Weights of a small transformer language model: 15 layers, width 448.
Each number is 128 + 24 x the weight over the matrix's rms, rounded and kept within 0 to 255. Layers, rows and columns count from 0. Numbers have three digits each.

# layer 9 attention key, 448x448, rms 0.188, rows 356-383, columns 336-447
110138095137118133130162103118130113116105114147109112106088127157082170079175146133154109116159141110115081140095127131102129101065137127155092137148167130145060116112142105134123149152127127169125100159144120121103122118122117161129152094139159122122109127135110127140159149166112123123150153121145123137151108110141158155136110106107
115118144140169156110099101129148124129085157110115153167164162136151079144121151162099136189165161140133143163099129104125158166129137113099149066130132086120158125106139118109133190126107112094104127104159115124087151089149131110153144125165125086109123163157129109164167086110144168149134110130106100147168137160118118140145164122124
111163118153109153126164118140141138109123096099104092099142122102244164118129140151094124136134107147071146147099168149111094116176136131149134155105167147070137111104147136100136072143142122140152154135135163126128127160113117123129111125145106104130117164159124108118115146144173095072104117131116116147127110100109121137107133164136
146113111123153106120102119182063097132104181143126148130096112162119115105141107138125104146120116138149121139103169139115142115122137119136123075152115097113117150133128085148092099086108113119169168182115153158090147118085119151105131144135112178165156156115137125153162133140126157124129120151142122132093102125117138107185141140115
144125150180172186108146151094149138142100114136143153168109109116138136150071116169171083121155123192094152113163138129162123161108098129130122131140118051078134124101113147118129113086155071081122114124152124156122134112100130112113132152137142112118111136107139152163107113104097141108134113140102150175113115158096153118154095117134
131147140159096135149133120115113171086147125096107178097080092123050094101166172141119101138163144086146151111147147129096111114153116084136136139158105103071122112097125096127126112139148120147169143129135052120117134120102162142150114142157154140089145157177097168132185111106114110134141098110137121107128119148136182138171099141134
145085129155133186113120150139145179146123153102127156147110121148160154178108095141124080170132154132156117109064086132139109148155135149107146106086098127136123120145171135117124110109111148098118081137145161140143141113145160168128105136110095161134095111104135106157164133073115172153098113109146147133135140094152151198122116165175
114143145145134136119119137169163133129129112090116146145145109119138123155126131085115121175145136100140105144142157138096164099167141170086146140113121153123118146120147125124122150168120124089127124122135131148138114128107152140098146117133156116121103148162126071074132092169137162109110184127112143144124133123124142123151135091135
098126114109106156113115155108118082077082150155164150104100116164106112142115134123108133152122163112144140164098126170151135176149073161134132120127168104160151117153133138129085098111155173141107131132141129090172172156096124120168171111154102134157150140153126135117129123186143063152092087163159140069128121078166112131153157178096
154178113107109105151087156150168125141130118144152158139123113146152140113153147097152109096118114127107136173141141149091134153133132143154116133079117121121118147114093191112118120123145126127124120118104103109133091145116127144132066127139190140103144128108118129072100114109114123142109113107120118165149137146132074118095077136128
099143146129141135116112134139159136168124111135117136174137188099138152123158121153118145135134143130074161121119049136166163138120124147126164093081077138163143123145117164133161130132133165078115138099112102140113072115108170116124114157112083135122112103142142144120106139121086139128160137148114112110163136130136133115136151119133
093141117104110149136151130119137130155115115087119156087132126135096139106120114121069161121113104104144131132134168114109114132116153103119112089129127111124092111138158175160105130112103120133103097114110152095124122185148083120153139126134154109151128118143168105109191120149163153078107135112175112156109122127152126167148110137121
131106125124104100122092125172146138130103103173119132114090094091164112159106155114129121093190119150115142162147124108102118152136142147139142112113140174156107126119133137107126153086160097127138155099168140153156100147096065149170116161112113118144136154105129150046163114140146185119126138120146120134092157166122122083115126118135
114143113120157124133116138093113161143129132169096155085145117133138103112147073134149096163089125142099116124096168082147156127158134144082164159122127177096130095177152104115147103117147117114128099118092141148108121142128152117100114121089117169114139165141136085100123077163106071140098153167162130146097105171095157104112143123074
127128159102164125114118123118139138114178148100142187161129099122103130123076154106173140146182132099127134120147132133162120115087153101152095140148099115128115133089153158133156059123170158159132124139164168111142172146107131129149114102166137115144077090177077127123124099109133119138137082171119139040137141119151148077137126123133
098126162116116150051115142134122138088123144115140144107122092197129109130118154115093090143113097166138142154146139135140130089132085129106074174167165167121139130128093112135137134154115100178109129113139118113135133123146137095142093126167181130097145093150150144109118157154157086141115081113142118097080146175136111120128151127115
107165125126140140192087146109090134097096111164104131103091111109163116131089122139119144099086130093131130109123120141163106118105160098127119155116125179099085136121170147138171128130129120160150089118109105130121098123187114161160135164140098090129117115137109118161145114115131100124102091129156065157163107083145136157075086098116
107108105121143150136124177109135162150110125148130183122131129113175081128139098133117129093123114108134137093136105151122142170169111111125126120092079128107140092112114153114134129142153133111114135062117084158110088160101105089088146077156113109135139118122108135117124119141129113132140135127108148138132125089136127111110119114161
121132107131135147148116133097119151144113104091134103113117134129141152077102118125142170132151159143138101141138120155123162148149103136111141116089160127118149163136137108082115153101211188085156122120138098139136111148147106165134116147137134114084104142134140159122109121151145122135066113120127118082125150127124127136104119109157
098118137112111130120133116137146106147108147085132109161127130117133093111158118108149097139126148152185128119115106128121150122084159160103138127119104097147131170099135095137152126145150135126114105113109094119135133152137149129131120137139106107110117134117129057148164129135136137129149161128139129167125127134112152122159097140138
179111139137111101163140144150172141126166124139146169110147142131121125142118138107105152124099143120105148135137088133118133099186106116144174091084130110119115137145134171127124120122152136123112120099135155105118092152103138147122129127132129094169114132146141111128115143153109130115086109152090120126099113118131123117131085146107
143149125117159126117127110172150090160080143160110171129136118111085101097107152154136126137126096154161144132089126098166133163134083130147128080103089101113166179128116125158150119117118082121138114108164165134133125115123153125116125145127150147115170092115120120110069140119081105161091111140134089136130148159082163111099152106068
157103142133066110151160133145129070111140145154174176098139108170125097110105096096157138124084136129156094083140125145075134136136107141066158134144154083094116062142117124136188147148197092163131092110116079090173119139137129166092166128166136104109120135155122162098151166131092173085088165178124129146082140124158112131140140095127
109109145184145098118127112118143132120117128159117128132122109131148133150154159141139091106106112136143107099096129106122090143144104118117130130145157134112130161138140145101090149136107119130142130198110142132149135111113106110100149089106122118088132100085121112102138107112147076125130115176161140100119105153131131113157105082131
110135123137118148127091169135100135106097130122137150129118150133124077157127168126122122149169124129172163130163157097158113152127131156158136089111081122136165156147168139110105133095103123122097115104148140117124158136142089175164115156139129138098157107110138119120151065130097113169108126135149178142133091108151089167087131090130
113144150136119154136097127108133103113122129085129106124128143125142114131122081143125144089144136084140136138203093130176136143171117121149131132137165101125179150143100145119102090158141120110101166128119135122127080085141130124139090140152158122153142141115110142142104111114150120144169128086073098102164158095127081085113123171162
112150113131128060074109126099087125136105103125129141119114123140116151099119138088144151174143133138121089150130146121134144126084142141139102119164090179115126099132167113120110164128102125127191166138143146160103153091116116119128130134112165096090125104154090132116139140152101148100133119132158117102095134116145130118115175147100
099127094131127172123157097123121145136107121113128132139108129102180105121184159125116140137123143142099107116119169110146156105150139139123099142169115135130120148114113118116127161097118095138107132173093084155117131111105084147156117151130119119130137148123164114133176125113153148135110091136093118077056142072139156120117114110115
# layer 9 attention query, 448x448, rms 0.186, rows 357-383, columns 336-447
115111117120171147161105083082126108087137103121113159162147098115127148136129134137146144089129093109133109112152129138115094060076108136137145093123144143113140150171127136134137175088171150149109140119101135122168145149106113141099098096100104159148126153105096120129114164096178108113161114136168174092088111135126153102074119112152
139128100144125083108110139134108116114095139138127134147146125132118123131117100157151093129091141171087130168137135113160137157116148084126150135174113107136122141151108136133139122092130099118132083140114114100104141140109120098103123099094116134113136078082109118173107183196132146094092104129104136107096083133106136139155116117124
104136126156088119134141092129135160123147123133134156128139154117129115129139145118077115153088192176125120099098132125135068143153113135118146150141161141124159134133152110103103150143152128140128064100149112145109089139139143104119131113185111153113096119137151108125123122142137124113104130119117117124111151134131113124101136126133
116143132094123134108115105144112086134149137084108112145174125149111101158105118138120134142139159120135076121165154109094160127151108138123124201153112133171120087143150125147117108117100133134126171145107146163117192111145126097161155107197132153132110129122161156147069103114108148098151154145133162095116167144144147144162144144082
119126131146098134164107097132191144110079126144115143123142198135124127123107129114142087145139142156163142117167147127103112101128130089076139147109130127115128141151110131131112135152080108106153094155146101113109057125139107060140130083160144138127139166130172128086085150163115108111141164151130113206125166133128092136136152122133
116173149131086114142093156135148106135148122153115140113154131151084121143109097113096147109081126126144141113134118137132117139129114077174138106130137125089138135161144086160089097137121131115126116191136156124145154156163111094149127117102093115125136087103097140106137156117092109126115115149133117122139120155083115108127130137124
143132105122100115129170072057116125124138140137157139146129129088137108104098108125178130157097114135155146088101139120137120135071162109124115102157143152121136136129130130107075100144195176140081140117135091148136105091117108109146127123129121125092123120105152177078129114120108099174161079134111118104127134123154130172129122118167
151120117142093136125129136192136087151144148115125102100144145114136191179116153148162125128130123091137130172163122128137141152164143136159166105116101171135103172117153155126155164142114079120138115117130077173102106155159105129085078105138140121119108069150140115144161163176129144102158118147116106138110099145166096113163106152147
088127135156192179116076121141088137185146146148129098097142143144155100127138067142108159127112174107167125143125118128121117068109144183081175111167134145114134123130144133110120111088120097129130130126158135138143120132128155144177155153170134142109100132107133129109104079144108158124148126137110125114160134146117139145129104129079
114144157129123100124090158118125098182142136153145094164161112157127121150107144126177145155101148179147080111152120116158144146109090144156105113130144126113149111134111132127105179116154132121120115119098133170134125113096139104178159150103139148107114133106108105134168108151085144158115100086170155095159157123079128152125149161129
126102150131092123161120118144165128113155144120127146149108145135173162127119131167161075122119149141104079167128152162133101190153111091169164128133114131180114149101129122144121157146147114116108076151202079085099172135159159135107102125118116151118118107117116122125151196096154134130110107112136121077143066111116127063173090128129
171123142101178148115167124099124119141163107131112167147145120149131169146132119098088166149122155170124098142159063153124135137130110137158120122146140151148138112126194138067151139086172124119134068084085126106125150111092154149086127154147204134118101124118151116103135105093103125110111128103117136128137070147095119107154112124079
191123118137107106112132122106129140143133143127117108147119134123119141130080176122128117124113092120123140103163104148097133131162165136129172125097186149179129141133125133146120126154155151104136124099179124051125134150151170079140117118142080140143093068114133166102155129185149147143091133074161152070094121148105110155132145145145
151129122115157129140114143078113132135115140125136136159088085132124140125120116106144129123154147144155141149063106109178140129152052139172106141122137108060142154185131089130136169139145114137128088125123098151085114152132138141090092156079159118131157128138169131104154154099088143138138113123153118130116108132078137151144132133123
134119123121092098125122125124126108154138188081103141141151116107155103129142099143125090123143173049155118097123169109092113125165102162126138086116122093118120154126095146100115142096148141147163157117155087143114110125157120186105146119159120154144105113173161132121172142142120123115158199157148122148093148092122140105142112142087
136186105157117114139118155159145110145138217099080114157119108151160160121167131107144091154145116110126141185108155116079134084183134115110136098135129098129132133113110177147127131135124135095126143124156132074119121124119094112121114117114137168142128109098133105171073157143122116109143149103130142126106133123149115101153171102089
123104153149105125081120124178135107139098166114125159136141123134124187120116139123173128136143145108121132145130117156143133094119091070126111119145118124094124126144133163118115123174107137096103118112113132104167092126105061119149094126101121119109103084125117103105098118157179101117119135135151151102108149179154119095119141133106
117089082170114133113116132180100115137084127145102128153126116134158138100155140095119115151119110075103129105073135128174182121121179124151099140151102159108159143159126166125089145131103120146096124133079115111123109136136110114193138089105152095096176141121123144143084143150121140095146120115123141150145140120169128146159091118097
096149126107135094197120158126107104119183128118083184144120092106090164139137096170127126127114095153142142122142160131057126159117096128154111145126136078153111135152182136143141119168145117129089138130175139125152156130158144117137147177120193122114131156153084172061129138093134107165156137099111103086160134119120128159133124121113
139182043152180091095139127140115078158153145180104085116157139080136132111127080120107115146156137122137083144158089147171123137094151183107146135138111124180124139121094173137146129113106080153114147120119156122046155174130125109108132130139132129116152123097068176127121154092145129122123131148100196135193106112107146122139124153129
086134108093117149149138132056117136137157096104097078114147163093192110143204096096128112113172141134113116150156133164125109110136123202142108148132117109138085128134192152156108140129117155105165154134119091096061111139152130135131089155100110132167123168091098076128117137137136133165119116133159106166154117148068119088120119133092
143157142130116070102133134146130126134160132085165093165109168121142188109128132125120124139134128088132115137171123101143158143146155125129075154141139126125145192099111112114119104108144169105118142112150107116104122103154099104148131131137123142097101113127143120138163096125124112087164109107103124106164140180130165133149143146130
191141152098145197114138140112145136096098105144141055178129105157070110104097137098125111140129150105075118126093148132158128116141158118126091124150124138152099081089107098125087133131163207149118124121147099152110138139148097135151137121135107129141151183154098168096101167113128114132140148127157099141149123111127126124104098108106
113143124127130149147166121164140110116140138129068124127131119145180080126151105103099118100146124107142172147107070120177143143162118096113112147135153154071121111114166180119119105103122156135139108122086127143102116127128145084097105123126120165168136120127123115129087185166121146106107091141118132113100115149169138087126144105126
172181109155152142089123154132116134122099089193083134149137134106070137116135141057134120132108153154102116159157125129151168102103079116130162081147098124114098146146115189121146154085124090150162074118091133131117158171109106148156111118112138107126117155150157116133147173117130116129095139143156137175161148138106102147107155129116
174103124145118125110174132156122152074111143102143084110128101093118122148174148106098126084159093143137142142143101143102157131171154135091118131123106103149135137140101107119147068086160210128117133136127150104158161148147154150117113132129115114134187105092133111112165107120167148155111078111116169156168146108119121103094147092129
083120152124132119129173112171120137142171146132115119158143143120113125193096143131073153143129104116141146128107148146100070135089107145129148155117125144126171073150097122134131127165110182101147149119076113137109143094166097130110087092119155175130151115131147101139084100145142098127116181097137067148130109136144110116161154125164
# layer 9 attention value, 448x448, rms 0.266, rows 320-354, columns 336-447
135103120102165119107116150121132119132149138092113170121166085132099160104127127120133136096121157142133125138115144145114152128142165126120139102121129147114133123114096149119118114201090134084141150100138164084115119146104096133132148142134084137100122123115134140140137144123141167122142131196119127103128113155156158145088107120137
083162164116081114149120137148125136140127123142117116131152107099159137130119129141116135147113119139099131112161119119075129108154119088104166146110167191109096099148130120138120123090124146132103123134129114115119095064121136126110122166150115112123149124154165101123135107084165106131103122154120134115144121130119138160135171149154
113131142100102135118124119140152128152132101146137155136125173084103152134114064098137117165190189146130128167120131130129103172109134150136131154153180103132146087136111167107142103128137123126142111136124116113146126113102137141114118101133104117127156129163138138156167087138115147124121162117126085110107147139119134067133135107146
128181122096084084090117136132172153112125129131164104140205101117156136174173152131122175135146196116117106137131125106084133091123167127125139158106161182106154113122097108141147148157091131164094118106149146117095114098104106119108177177126145126108146137096170101163163106147149150126143163171139138129126124166104103111123157111144
098154115107098145119116136122158136128136116162111090139124141108125104114122120140148119108132167102160119116125139104133094132118085141111125169133138157140174147121095126141172145092142110112117157108130112158093153123098117143101094157145106161134144107135165111141139150113181095140103152154144160133161079146120120122146174130131
111180155137153112055182102138133115200108139097147144140111145099152159175115139134104134109137139128134124134111139143085123118127147174145143126120106097151120121088121106105144105151132136115120154139107141123150128066119143133138057143087125110101122098156108104140142085126104076150119111117118136170134100106133142105145131117068
170112126145151122110119131103137084115158112185130146103123127160083110158134151148140105098088124172111155114168158114180134142123143115110145108099126066181139142078097141155133136174090126095132189126166152152130146127162108102138131163100143117163116125158099175113120158129100111141132161177134108149076125121123135145140107129113
099188117167144122144173153111100141099113116153109106104109125138126123133087110121161117141098151078113102142125153127107105112119135133107159114162115120161116064142159122120170097153108139127165136125149119136119134121110135109117090171113124121080119111118135102154152135123139096126109119107133111109164146098108127136139158121145
149149107106129149132105140096156168146080158130123126161140089100124102106151098156117107095137160158108110109126124149128121135177162152109092173114144151159149135146098103097113145118135125111154107131134113133082153085126126164114111124138153103144109113129142138171095141107125120132141129115136118087125121108136159130119169123125
137095108097143157123104123108133140128120118125106145094141135123097145084114158129103122169137147153148156128162134132100129102090117138134107104129115124147159131164130137139118153106139133147134169101104117118158140110164153113144161147124147094104129157166119143109105192146125100145104121120129138175143124104136123148121091140092
126106134131150131114164131115089147130126150118152138128129160112132129105109127083126140113113133159133106145173075132066144162086135128135099187091096125118145130118134144149082127123149127117132146172125117128107132140146150085130139136094146140102097138116069114108093158142128157141125127123114136129124159127096132140129113115117
142098151132161085134115102103097109104142146151125100118140126133149098121148130109121138079095111133152151104153107130111126158173152133092128133160130086103123130146153134150111165120164102131107111110128111136138124122115164133103136157116132115119152106112108122164135166119148137156143112121124142143122127131127151117119157187104
115163142122097109102103146114125122077138132140135121091147137115118118136110102120164130142124124162136129092059104125176140135130106128132165119133092124120110123147123152102094157161114121081165120122149133121163118159138148131113128137145120115116133116113117134135138146113117157127143147126158123126153157126153115164114148127156
129155118142123166116108121183162121132124131122112095142058116136133131167084131133134116114145168122138126129136123129111110146100133147142129076118137083126124147153099183172121108111137155124164085156131128102116153143119124154125126133151156109114142143180118151114102137142114143140157109166135123204099126112144144129102138118113
113146116140138125073135134127153146156140127134149122166127105140148129113125141127129149140191104123140103150116134115170136123124135134127113115118134106126133162127131084153107096146148095160130088094106115162116143130104122157126155126083135174158152131173174134212144091120101121140133141148155167127121134078120129126156116131131
120128153120132117107107120127073111114109096154112116091125165131116127166098087112126133128138090082127154129106111119127141100143109104150119137206079073155119137117112114156135122129110161098107149153130072133121131198137104125146121151147117143104121149140123125143156137106120110146111088166113129132140092119126153136100147164174
139153107124174140139134139113100119122080144182084146150128135140118149102101119099097165113169114144160104156143134122104160121104162155138132096145107078135188097087160120127094140113165148120124104132078106112155133127124110064118107143135119119119124119121112125121118161114066102119094138122141141130132105107129104131119161108104
089118118108137112102132132106183117137070163092134193098168122087125116105121140188129069153172102105085139170153101124111129122100114131153105132147128122114112141150136157115111087126146128115116148084136113130142125075103148146159119139125152099094137096132140087121118209115129150144086138129154116116123110156132110128123107114155
119155133104142124094118105124096135119135119130116093144105164146144109084133109130113112102111120135128098072098122132113121086106163117119144135161108083104089085148121129096137170122125075108112150125115074130155133122137146184128119094126112158132110109092115090135135119103131113121124139129109158086126185097107115148138155184113
127131099129138140145186093157164143127113160148128155123127118142087131183147140155128138124136143133152153145149121136109145119102098114173167143125124134131153151105124090107139158108151124120123127111152124098120126123156150094171116135136071137113134141155145169104105131095149137107125143132143116109120131103129134149097152113133
126103129125115123153125150103174219110141109136081121089153053144113110133125140116127119151110155151124153127139162137113158126147116125142130110128176157119139147116136155156142159120167158140083142148131170062155128122157127116099127106126181119121148162156142132092135143117150138166124171105130100108141116176099148102110103137154
109141129146171109125086137110079124135095134132137161188105137110152114112122077122120113115117123132092126163134095153122112132121115128102134141140147108162132086140119131125122145140152138175130097146140113125109117124099154102117140127157119107111129112144137137139131116104134121153146100077178181119136162140147133158094136117130
139103150090115117135082116117163190170124128140157120151120115123142130086154150109169163150098149116150142084114091090123116072142112137127156100158126104111121113152119110130135117131100142129115109108146086138140123163107154153127142094141137179131143135134174115128163133167134160114098137139113126133169128125116122144118105129133
141150150111110165102129135137148107132136166112133121159159130075154128156109107144135117124103136134123095118159100131135145125173133071120133111121168157111153135116117106126110145140120093118109110125119157127131105131163107163152115121106104094117084122106121114169127108138121140150141087108086119092142113122142167174091127156090
167171106127131133155140139112122138118116116163134110164127147132104107162145142123136137097143122105089125160106142157176118109144099127094123105123145095107141127109128115193158184156106208082105150184153121143154132161137085099116113077148132128155098187167137123126118126109131147154151118145158119114136136094121118122147119114113
112073149167145152125157117147072110113147127133162130134101131114127158157115154139161122129142150123133118139135130106141152116149070142138098126146149128159158078168134144135120093171151138137144101112125127129097121128146158124148162124139098149153106130125136110106128131118155143106130107125116119135120135117152151103106157118119
075092169153151112102094123156115107088098114106099104098150139118128132142131096136145132177175093124118146144103126124126112117121155139149124162160100132148094094130116129192138118129101107165106151149157115143073095086148133120110113132122138171117131124095122106113099139130164129096154142132128120160133118131134133118126131126171
084067143136096142125155132121126118148148147136125129174110134114125107112101190107113111113121152137141128150142118179118134147167108118135115125127142141117106103149136129102129096157102116121178123096149127132124117115140167137130147160135163110125139124135145109154126115141072151139098157127138144098129173118093071132136151115132
152109152139112149125150122106110111113139111123147121124127125171121101123135171093111139130153141125131116103132145111113077111090066102149115146119134144099101131144133113168140126112164145092092157141134118137115120100174113128119159157127123149117113142115137090136138136122140147130132121133153143103095133127128104155166135130137
101138134133111161113148132090110161156144136135123167146118171085180160122157156123129188145136109117124099112106069150097091172091137138132097094117081128123126128080110119101123116160148132042125156175109122120139122119104125164150129147091107133108146084129088106169105100118109149112144130106131139092146074083161157109122106143093
118118114167152137145092134116104124101131153145148142146172145145104147160093138140137121157132144134138154113136143118127148133147122098140154123104104076110134129117125119150161057193108159120133137109122134134127129155130125143139148136106121130158144118153114147152144102102092152102097177122098138142110108084120124136179132136137
149136120120164165128149159096134111137085154130128146138139084080083134116129132139110128128170144099109123162193124118119130110138130108164117097154106140141194180192078132140166131113147155113112133112114078098117139090136087123145119149129106118117159110180142160163148114099131142150162116157136098140068112127131103141113124132115
104152122112126126119156146112109087099128136151144136156156124147156163135131099139119135098156119153112134119131097098171125160118119119108164133165110117186151111148148124130114142100142169060128161176150143131145107104121160124182127091107135085113148083126112134096133138095126107127115089129138132175149166118089183138158138125120
184125094120121110133159120133151131119126058110090125132154134107137143125115182132104152119099087164122155146156156144121173165116110141132147125149144147107122139155106141107118148165121082150091147174103122111144144109098132133163097162118123134084158137138137145083133160155122072143145161118125176123135130098144111098147123123137
119113132144139146120128136139157104116116114100103104110102113140121104119097107151146195126093121157139130144137115122119113107101121135150141068157137112118113093131143109129130100122174095127149089095146111130124140118130065163109125162092082116147129105137144126144167127156179098164143115132113151097132148129136116141116142148145
# layer 9 attention output (transposed), 448x448, rms 0.349, rows 320-354, columns 336-447
114122146130149087154116152104144119094125129087109157098153157156113100150117157153130111143134101181104118134086141114100141150099092158153108089154123168093145120116117166119113163111118116111125076125075123139101116109102133113159140106148171162162108134143155114153149146080145089140134092119133169147147107149151145126101063140122
132120124098159165120128082126148140110142129170141138117137149149157107112154137117159136143143082151114150134136168132147131115145173089113113123140117143147129105101150167108119048165132113101158165140167132158159126122153139108092154159130174082131146143103128090111118115109145116131163113162135114132112146108135072098181144100118
149126110152131144147114114132179133162152098123131144125124138140152120117121093110121060089092171182112110092118141114109165124121139157082114134115117094122106129143128114155127106114107117160092156126127122107132124105149146161110123138140127146141116153119126138099125148110114096121155138184165170145143122104129089124127130132137
103147104114102186138104104134089110131125106117124122182087144176162083144130107128151171139107089151124119140144154139110108087136177127122125144113186134139134131114096173105177137133123139143130133151150134150134153132113164107106101138115140141147108120129122124135087127124206126098092149109149148111143131139116090137157058106102
092147086138104107161114117138142145136116128118122113141120123191114183111135094101167117093095139111110130135136143149208076150176166136123098116149158117097120214129136122135133082145139072127113153145136153141157149133167118060130099133125103122133114128115136136117143151083153138097139160122137153180098101154130104072142113146100
195144116083134110143099104110196151124146102117106165131117153135104138083123149136079153106096080143104136121165141133102161124113140169149120138115145151108113190121144127068134111134110113166129118126085120144164141115177134107121114125109099105154160109147114124107098120113104145149123118085116157161094158118123122116108124136158
115148143124175119137114131126117149160088098119141132116109148104126098114176143122107127114120107149147107173136130128163128139111134133158155096153109145117151093098122122116115150143099153099127111111124116121101100130127123127164112150108125153110097119144109116148116157097129137099137140121105093124091104175105099138147083142135
109148115153173084125125125137131149101127142093109130149111107148137142083125180110146087138118124137104160101173064128141106154117154140132107129098103157125120111084128130160145134095111099116140144093119119144151109151175088103130130156116119117190140157133119132090127155079087157142134161143120117113185132113147163111125131136106
157121130111122169156122147139113139116168138146143147117117163132122113100114134125140104111129149138119146099121116131143166120150190099112112080125117120114137139145121134164118112140120151080188135110153120082102132177074143166108156116116126092119135143145145158138116067135142154120116117130115125144078143148132116157130136135146
176106137086100105074153135120104094142091138165161159097104086123102150117122160093158128138091150095127136148138116130103105137103149121123135130119114123170128081139117114124100164110109125125146105147128121149096113117090142128122131180104092107164111127099150166115156123141127121093113124159147121138127137151100170122114126131134
149127138102112119110135134123144101087145129170148099122131131132146149099127131132157161096122125119103138144179144145107113068117105154144068121085075122119153142153105116135118165124140146129098076121108157145121166140127137136139131116131110150123085127134120154154074137133097145123130121136136133134103139132116203103162112136122
093111124129119125114120089162113137128078110106112114123116143125150111143128171144128128078107148191083152121158127132136122166154129088131113125139102125122134102130103100116073095136154136171155161136165130089131123134137097128123117166103099134142130166140095132108113155128124139131121119124087145183061095128105162155105155122139
116155133146117087144163066092131116087077119138142094109099090138096133120148129165133113143086163133105148127111155134118165144148120084126108115161151155140085178106109118140148104137128094153162164168111163120109106107161136144140091110168087167109118129107120103109123177151159146157158161141132153121143135151160134128104125143134
096119154152102142149144100197136155129127140123139100125132093103126120113162089151091160082139100109099124144132107121121090128104136161097113096124129132131164109130091149127081120107110135125082149122153125111072125124096091135107169143146122130112138128156088151107099157156154190092148127077145163129094157129119123123137121088146
075132109179142154187108137140135156145136091094115131164125147105102156091137154133144146160186094137128075113096107165153099121119141114148134082136121082133139118140144097133132124141146101118163148106107102136142075104154114133126150137115132127154116095152112142097157125154128163139104147156142194104182140111139163154128127111117
118138106163124106095095068127118074131109110173142129145137096140121123063124146163147120120138152117116106120112081087172112093101079159113107134142098080120077141143146148148151156116055151153129121125098099152133143113131088107132105124111122153083106107161149159124142134121120167175118110104154118165159092140123145116131144099101
095095120100151161091154121120137138118131067125156134108148141098143134138141143104145114110146130159087128125117106137115107110177161124103169132127094088150185117108096158089088170112109119112142137118127107119167131116150117114100147123133144108097098122100139168138104135134094132147119129072102125126160125126142140126139132091129
114126083137069141133109146138128103119146111167114156103163138127102077131137135148122104146081149134120131124160114141093133124119091113187132090130126135128097155137169137122121112101063125117139134185117139161123158152145161143098097086143106099156114180131124106168164157143161078101153126136059122128124163140153127120139089152129
129139114136146137110117090119137117109147119108144101173103155154151131140139128117147125127063123128083146121133127103109114114122142115094130125160101107099094140145148144126139128131183115143104189128136152106120147116169119145137132136115101110132100117092164128099136142133104174153158122118109120143155160164145135111080173138081
102095091131150132100142152138095139116117142081132154140194161146094126140119104146081108143078096092128148056140126121145169151124106106137141147128111130109079147150089187114163095151111098167137149116126142149163160156123138154138148094135170155158142144142143106142144112119118111122145120154149150108139118100121104085150096115092
078125136126118148117127155102102146141138138125155132091140134114148133088118099137143152115131122081122116136075151166150148135106094132115126156126153114137121142103122146131112137149141122111160118107146140105126106111110141107125121131160152125116151138107122127118138178126146137182134137107116100175170128116112116113126119069160
135117104134131138100138159133123141105101121117136118162147098143144190104118149131092092114169119143079118131142099101108121159114176128126105145104106109105142108122141155152077148131137150151133138170114108171123141133139101119092130107110108153129120149134174140128092102178094124158162149169124161113132137125101156137138135110117
130112130148126098105099109118127184144123110131124100115147139157158093116132129135124123117127145113142130128139137163121134147133131145139129097136136091093136133124125140125091150139142112096140113125164130160136095150129151111103094142102160114123137152085166077099141114119168144097059142124123167115137112167143116139116158104108
143150132119113131124134132132118093135151135110122139146137147133153113114155123101115196117108168151172135124119093115097113111145144121123115142119140116099091134112131175088124101152157118125129109115145133153095145124131141092072176041114128096123109154134139122123123114147126156124121116144113174117105138076140086143067160162138
134065138122089091155137125120113155177118089129126144079157132122160124156145095105113100101132156092094144133141122147115104122140152129153131102114172128144162135081133144139110128114133146133101115115135084111118085138168096095135167103122147117112095112173148150144119118129117087127121099093144085130171148128145117128129098136132
113097141160197114141144127119128134070100116152140120139107096158149162142160114149137077138159091145160086124101156125135143146127085154141173138073114175116095131120196122118106177100140155140148168157070117171115125121092134144147128141125169131138140082124140142099162149118122123133142118162106110120125135136139135155162127115093
090136104166131142091127124149094117112142157170112147125101115157147133113174121166123163120135125123116108131138134112114115145138122122151098159139126132129143116145138104140111140138168136146091147104111120103156115090114123105156103132096156089111170141103134136122127194079157153148125160105134134120134111100136112114143097094140
133096112124150104183111122146120118123139138120138120120107100106130147154071146108145162148137165167117174165152166122107122164103155134127128117095105119149129121179153121100095125104147145120102136130119131162146111130135142137169123168144119147151159151125106120118117116152132102138116095112136134142138137120107135138122130150123
138132137122127155095124116102132140092082121133138139152076107154191151142118134136154147146103104096129178152082142138162120158128141129131117128120189120115147159165139123140110145123107138150098161127159123152199170111134096130130138143108118149141114132133197120143145137135113139134134122160148177093143177117143143126160086085098
132145163089164131084123107148126146138157094144156151118124113134147083140135146089135140113094094139139152126115150114123123113147160132125112112114140110129157089135158140119141098109126124133114116152118147109099172159142128139180152148152112157122140117096143123159132109140113153127154129149124154140088111130132144168147177149102
134139159094157140164183158133124102157140124127119140115152148106166113123165136182110152149131138132143092133133148118137136143096119151154148151145146096098160155124140129157138144112070132106136113120159126111137096096135165120104125182117139134149113122095093113134118119078140116172170149130158165133163128091141158107164137125107
149108141129105119143096114157111103150172151100107093091068129132125111084144146155122144123106138151113139134130088149183157119118174118144122075155081115095120140151085154115099107139092147122099136164102102125130153179105181144127142109110148123123173114131108084119137107145148105116127127115111121148110143158139179151147131098166
141096156146142122117112142115117129137134153174193169148126182168120118123149087110140111086112090111157147147171122104117160123136115111138102135154122148136104119146119105122145150150152117090119076132089098132099151115118129142148155127121099122092166128162090079129108168119153107120185100145138121156114137125105123110151108116136
101150150100101101126137133141122103107151098146133114052125108121125128114103161112156095073106125123117159107106107141145156126126134088100096106110100080108117120097112122112112120154124115158113118181137142124140124143103133136130150159142127112115182133148105099143121106167133144153116114123147107116191155148139159153135112097119
115157144149135121164106066136154153186146134139113140155112119121137092135096170109122091136149077153127164078151149095135111096119125137116119141110104128114102086145137113124125132085092123139130149137138171132111143098141097125083158087151125124093166118116097090138121118109106120108143186111129144114128131120151140108141121148098